{
  "hidden_size": 256,
  "num_attention_heads": 2,
  "bias": "all",
  "parallel_block": false,
  "init": "normal",
  "init_std_o": 0.0494,
  "init_std_up": 0.057,
  "lr_mult_o": 1.09,
  "warmup_steps": 200,
  "max_seq_len": 256
}
Each number is 128 + 24 x the weight over its row's rms, rounded and kept within 0 to 255. Layers, rows and columns count from 0. Numbers have three digits each. The size before them is the row's rms in percent of the matrix's.

# layer 5 MLP up, 1024x256, rms 0.0572, rows 0-99, columns 128-191
098:179158163123119108118110159122111129161132138101127135090147167142165109123106136157138135122126107146094194131169147101128126099103075147145131151097089136132147153136122147087155106141120163
103:065162098086156147108144085153093073134160157154088070126069115143139107140101124123146062123089131120099154113119118133173136145109118120108105138146106144120124149106103122141104111153129107
105:142119123153096131178148171172143104134164155121121144115121093102193111122149156101120132112093114129112147149156154130135106143143117128116127194118132172128108137141085131104124112124108133
102:150142136123139126128109131105090148164090126156084081148169114160159146070117127093140156113137126112117116124159111115107100165105142148160115121138143109142127109168087134074114167155125128
096:156116128130091155106141158160164102130109152106115163140109135136158164127101177066114116172094145076143139161096122148192134153129138101131114168121132110168118156113142124102180161116138092
092:143125137140087166172138112122099131110149105149086070129090119126155174149085123125148128125112139121123120152134117181125126157128103086117100135136133141136111119113126126104159179119149131
097:088139109125141108125140149173189145120147121132118132120091126140096139108110082124102105123134115166107129109117078157123093111091119099119159140171133181138124154084107109084141118105109126
097:132088155151178102140096105134112112186155116127127161122080101127108146170132137098124141166101127101151110115169139123082097122111132130159137095129096125164176186091158135120073103124129145
095:157136099160092117106138138133150138133094156113152148094116117168165187127124163145150112097113125096097116145154094105094129149129135110080106151118117148101156112111131118107110116129115137
095:118103119116121121130125108141178110117128115144159115163104092134100087146131120129120144141136132135134100164130126148128132128147112115101145147123131109104108094122156157134133107124130170
098:151126130139153145134136151106134134128100076152119110126119135120127164108131149088132146141145079163150167118132145196104121131063124168097114168100125134125133153126103173077126142127154104
096:111121135118127134151125127123137119096087159147134130107099080157105093137120119136198135142123118103075130115109118181139126118078171139125106124079107113128148141151105129151128159128124139
096:133156115091114119142124133128121173101133102150123128163134154101104116104104137110127194123141093101133108095109154155192130146153168124103116119099114124168150160113125140153113123127100122
102:141157151092109139141136147115111113116156104109140131115144141134145137146160133113115110163123138140111135087139154111109142118129104163154123119124143114160051124128112116084170124119163126
091:132129148106189141119122136168150160145114118094139117095104109137124108112140132120125104143127120100116108120159117139143163145082172120135120117093135131126127149156153152113135151122082163
097:143137149120126105174173151133151144160122119123136096101112148158117107148137117119124156137113122162097127126099084091127118139079124115135162055133139144114126131127121101122132134110159165
094:124153126149130100128149117127149103161153120120105104132187109105124124116146132097092088136093145127156144158127149143120126112071094187147173103129117142129144098162089100108099129114113144
099:117138171154143136144089148123125137155167146149157128123072113105145146114134112158152143152141122132147126127108121134137141094102124168134141136124122152136135124138136126123121081106093120
097:178136139125132133115132096152122127154066108111135142139142136140123159130142141136101173132162137138109100081114111134178157122153099106116108138163101079091142144126082122105116144154185135
096:105098123153093129180134157090115101140113140079105110135090066132097134095119164121127085128126139121149106123106105111107105143126121126161082151107083125168160130131147138118143098136131150
098:107128108102118103093133111085142085169123127161077132150114105134151157094141095115156105127102096151086127110137182143119113082127135175108131121105113114140160127117116082176135120130122150
099:142163116116098112112167154104121132104158115151131145101110157151103164123114120138200135131112125168119168077089110148137138137120169120123118069121136140117187140162088135117116122138124153
092:126143103150116138104125140087176115121117130115110139150121154135113145142102170119132143156131163141122145102107162073100101133129100137166106134104184180106129105119138136133112100170135139
102:154128141147130124109144152113127123131083103082096133114112168105118131151160144111128089111134133103179156112124106094126153129128132130135131133143140136154110110107107125147122101126129098
105:119141159113134155146090061113092167141148096127107135150121133104136113109141136137161139061161158124133174112156167108145161136092124090111095105126125120117144095151126132111103135127156113
106:153133136061126110097142105112122159184142085086173128110126152116125126173136129086159140115123132121111129124099136170095125083158122154127103072150120122130095132165118125128096144061083141
109:140103127102171144098124120102133140136059113103139097123108112153166117184099160125108127130128145161109137117136136117097149141093157109113167116114092109119127119096157109165133102151141127
093:139102162118131141122103117150129145142124129135129140116159086078142117118102101160121126141140156145137147139159124145147164136065149163161116163098157144084129149131113091107116133134117187
093:111144110111114125152118128127148084120116114177067139139141099125146106164086084150166166146133104139113159123138138132113053129143111137132110114117124134118099130148146112128124107125132180
101:099164120119122120163148137099133131155136120115133126167131123143176109161153140169156152167120105115142117131134122124141124149137126143086114101093134147111111126152150154135096095113085162
089:147113146124158127087091147110172070137098111088170170128102148100125116152089143112115150159134113158083126101167092143168149102125142182152114096139083122108171112128094142130116129119148132
109:129138144117127153146159172141162114147163130145170096085112134122148076081129134161167125165116094167123108112158131091130147155128146105174128138098093110130126093108125079115126140138144164
102:129132081129141108128173180146146097117128129096133150123137085130098105128124157102130154166127102132132153137158143145093100077108100115092142118129118137111134143129132158116126132096135114
100:103129124123122105131117135138104128161139147128112156180148151109156115114156124091141161140114166109135100134151113158124122155140109079159159116131154177141125140149133177162114126136136130
103:141093126151154142162115115151111188132106152101103124133078126113146153151129122097105094128107116088135151108143164184128101119078139155083091118132122154137125119146081067115133129138119136
092:126132124121147118147117149085086127088098136132093088145110104108136131066103109119077083119146102131175159105150116101088113108115064079156081169149127125143116129150125133110146163136113132
098:155119116108134137115093092147120139131111170163148124118113119100149079128150068120149135138124096106134117100131107136149113107087138164136127111130143147141134150124114128159102127122057153
103:127171133132176101133143155127105138128118133121122076145098132105152102144171094168125172130157131174080084118090074132119105106067110152182180144112136155122114102139147145111175102158104086
105:169116112115117145123127137079131127126100112109189154157173159110106135175115107155094162125095141147120110137111153110094118167127104118105148086148128152095120109127115131176101133124089115
100:123117111129114180155112127131119131143111100092116094162139124140128123152074103085117195156161145136128119121092131137126126176108139128103120183099147137100112108131169127122112115121120127
087:130128177140158092151139118135122160115160161140143099144117081126170154071125125173133177095072147146139159129123116142116128139104091147127159140165145136134082202153133128145136157136131103
090:112151152099129114095132101093153140137125145066136103121129074124152114125152121130149095108152150149121112103110125098130116098165140086145111132110091151123132168118142152183118131122125112
103:119169122133072149137093126141159102114094089140094111097117142130117134116127127123170160160169068115127137098128154120097110145122118133147154109101100133102129117075085114145124118147093131
098:142132126123116148116099129113126139132149093134146102144139104139145117089118115117149142179114136084157151115129149145157064130127118127119155118130138132120112124168070093121111148094114135
093:104127122122136138198160098101108114092134128129136128154148105207079093129121126133178171137146129116097168135133150160126172139185107149129102104117148116122108115122129126090143139106122153
096:128135140100100114153141156101126119117100149107141096125123160107117144140107113157119140134118151151105088135100149078124136124142096109128119100114107093102142164169118126096135121164141199
101:107161137126161146101121134120186128138137161109123112105097116124117140095124169085134151174115114106106178113096133126132121158089143109119153146134135093107094144132123122138095119134155099
108:147120187138138124144145124114124124126138135159146125129141118165134141113132106145128161113104175119122141086128147194105147120151142128127140140153094150135126105169100163100136190111114093
101:156135100111121100135147077099162090138138148117102097128115135130082123101178119082117112154075122125147136144140118127135150148176128114195127136117128142140138100113102138128107112076106131
143:179123105129106131140131116109137122110089085118088106118142126099118117136129086108132100117079135090130135094118124148137135106134130113137158099137106160104100116147118108143133119098108122
096:123081132149099153133114146140123182117148109112169142114117135165112151088115131132116113125101128100118113129128136162135134118101133121140122091117105149128121118075110155175109118166121138
105:128136119140128117120146146162118113143113121141096131136123100112147086105105128116154164114105120152134109086139168138160112091155128164096123109092137177105167132103067152157165118159131123
098:114134148095138134131127173077135130145134107127158122107107121124105125132130101123147162122112122106100139117150144190178105134140112137084132163140145103088110118139097127138158131130096121
101:127137136185105150155126128089160169150136123130115115100087177091093151129151113136123196137093124130162093109105106147139123135124156105116091106117152110141107092108137126134148171123088080
097:151154091159084119127148107133049119127144164152128127124133145117145125127126101147117123152156141150134140145118085118130151099091149095128138106145142175169136127173134160095124106109112149
096:131151116092098130098125128109122105099151164144142120089096108123103148109153088111098111161118147158146137120131168117153098124112145120124109126137141096137137108179103107166133135149159142
102:099132163140158121153147153137157141160167136114118154158087164108106145169104113141129111113124138130132164120109091103143070191118113116104181132118143084143124105153131109084146066148120142
103:171135144151102120115092123121162135157126093112139137125169088112131177170151134145177108132156111156134138131160164118132119146097165115118166122099145090152108132161112146128082095129115138
100:122105094136127135152113149118118157096120141087136168156127138128151146103112158114191151108105166131087150118103130161137079100138154169122092119131148151073117090150118110148119147129116102
090:128099145113086124122122127138119118109138125139187119177113113077123147135117121109138109121181153175092090128123157108147102106130154098136097129114088165137135144108115132111102110128110159
098:141105133107158097112097179108120140091154087161186145155112168137117162137100098121100148179119147160091119134113146156169131111106102145096104134148134127117153154129112152139114088109138141
094:158121134115124131165125147110161141142087148140092103114177148152138095122096127131092158107083124132140162167141101119120123101135142127113148114127156131109086146140114152109127134148118115
101:144113130127126150152159129094144112111113111140133125157084133108160100135125166134118128141125167160129124133110108106128153104125131131141086122110132144122152143126168128101127129110075125
096:137145122139161121071138157140176143141131067107099150165084172116142111109113110182166088135127125134099101120130151119113150122126122146149162120125127117080106095112141107114127149150110128
099:092142124132145153107158159111127126134135075088137122153145128131143132179142152085138158162121195102132164097102093129112122117095121112131170079105123090148147117170134116130141095122100117
104:110120166141127152140098147108122169114092157141118146133148149116144146131108045122120141132160148152131102123162127147134078146140134159136118139096180134104145146155113154136148125123112137
101:105136124102153107199144191129141135124158161101106149123154165127129141103152139086168121131075121095118122147174150145185118164110130131122141170162134150105111110114101115106116119147140089
105:147161133102141104126155105140105143108132129129110126121075161187127079076106088099095146153119116125088154127134132162174137095111141115116129159091169145114123083117101124118153157117114158
113:129126147136111144116105136130150085145099144174112121182107130130104081144139112119137145072116136151112105141131149157118099099184068108125156125135123171116137129100131137138132115145090089
103:088113146170150103129115159132129101122141108142122170134183123093125121144146114120147143158134120150123113098124123120133118151109106131106124119117106176155146145129130141125152089116152149
100:105096121109117107140129130093131135118153152162111136121140139165105096088125100128092147110121139126144128080104112118170149155100157168146103146139136145105112094129111135130125141117095137
102:141144120127135086110110163113117125087078128124139130145129081126123122096123117088097119136141126153164134106117113118096152140148139068150112118111124175112064158137151142090106106144085143
099:103113072131159117097072154132137149119175117117140110140131123130164130077144144159085072120121084117145100096115158126111110122140114143104154153165099115117077120131152133108157104091126173
103:114118158132151126155154108125149166152129088118141147142133130076100155078114102143149143146080103106114100172119121082072128115129113111147133114118110097141173156153160139090146181152112138
098:196059091134121111139111124161138153148147117087137138182159135104099109103142131155090104139154118112106127144140152144131132177138118130082118096149128094102125122128096114130109107091142119
100:057143121146134164125120091116128080138132070145101122167122103082107150152148123106123090067104117146128118123064143114112144110110136128111141122141125125137120122126152134151122142173127152
092:148137124126139122126099137104115141123133152114107149091144137121135099152173158098174144126160132130073117126130100191103105106142083148146139078094104141126180124100133124117130141147152132
098:125151136180090142141135127153152130155108098119179122131120123133130139144160123128181154135112120121108146102140145166142142103102120108119119126101150157146176142163163100133183130109118084
096:130120119141122100163107137130149114126127130128135113133125148123108120124207140154129158158107104149176140131126101131156120115148133108137140106095127114129115147162089103097141133108138115
099:171141118170149103108113153097090143128156128104144143140125127138118116131106129135160154151101153156120128143132134168147106090098123133131127161142138122159119175127107119155132144110167110
104:107140145147149097143121090126141119119146119122098102127090097095132140120129140176105162105133140158129080110110145124135162159111184112062119119127099123083095148117101125101154135128135145
105:166139116124095150134133088062106123113110157125135125144085096091123109110094123114114142154144113135145126163146111128134099089171122117144073117126134115116123141176116111114143167125092135
097:163161112145132159121114109155110152118071134116129144131106113175146101180085159154141151159136152117083157168140131124099121141112117148116144137149110155122105124159096135130110146098100104
094:178151128113137091138113090129125124118114121107112103156099122142179150130127150046125137130109147153118129160136161105115182130106152064147067130146117152114133097105125138123128138148108141
096:164113120075182074097091134151143095136146133149092091100126122125108099117107118145154094143134117167112130127096139145114146154111194128140145151093132130123157084115104167130122120123126136
094:149130079126109157123114121116145138107110118088096139142103111145141125095176104148153119119138142110108071135119111140145140143149085125183141078095103136121103082138123176080122172098179127
099:128090164127102139080078125133125129139145114160128145100098130120176124113111134120122126107127123125114132153068147164117117090129110151076130132155129115150111125096089121155088073140129099
102:130085135134145116102122126093101150100176109164110116139080181192136106090137119141116133116160168133139149114086128157126132126145091146121104116151099127145145141142113110112121138097100114
108:118162130172133121066166116144118132099107131147067151139117114160141134080156145154150128126162147137132157086126142134074128097138146157097107147150116140130112119115129100110113120136135157
105:082123134129077162098100100122140141121113138133085146099144105105168118126067114113082138104119140162125119149065101127167153147146132158104167153129111129099156108094126071101104086105100126
100:133142124134138128140121134095085161116121088119155137124150152171123144108130133137089149143149089125119124146145101139124140155125094126110117175088135174144138104103146124133167127109134155
102:151118104065127113068159125137127139141157134099140094098124108091106126147113128075105160118101185145136136104142150144166071151128100146141143114130110121108126093165129183139122150142121090
094:133110115102135122130108138091116123144126172120133143135140135149173111157142117115133135146122182161132144131099162140147162154133108164150102112134099080132162165146155132126113144144140155
108:122165127119082163135155110093135141162106120195145128154099110117135105118131151123141129123108122105119128162133136137134070114098115096135096139082178139140096141136105096127146134123151150
099:093122121177113113130135136099108133153115130145148093084157131153135135156140163117109141089121121126138111093113146162144118144133100158134151131093137145086135127150144110125130155171123095
096:151083143077172090126142120066147091118125136152101112135114124170168110123120162143132119156157090161088134101105076129149126125123152089116116168126143119094111121124141174120100151103139162
094:096140098115153167075167110094174153143124139139128100126143095103100104153120145136139102125129113124105107119116112108145094137168134129155104123136115178141140122130154141174135146132151140
103:110128159153126156123107131092113113127113098139143129122137133110106087112115127092160119095111169117115151131099084106107178167110126122103155132097143112127141105133136120129120133166157101
099:157118131163133122123146132153129142167171166094148170146139098114142111117155143152165119124139112097112119170141124125112137111120123093101133122101095132117114107141122176147156165119142158
097:176165103155097139093111139127143126104139133129113168113147077132136123151129141144111131137106148147099084146158149125104136144112105153146179111105128145148119099104145122117124164140113140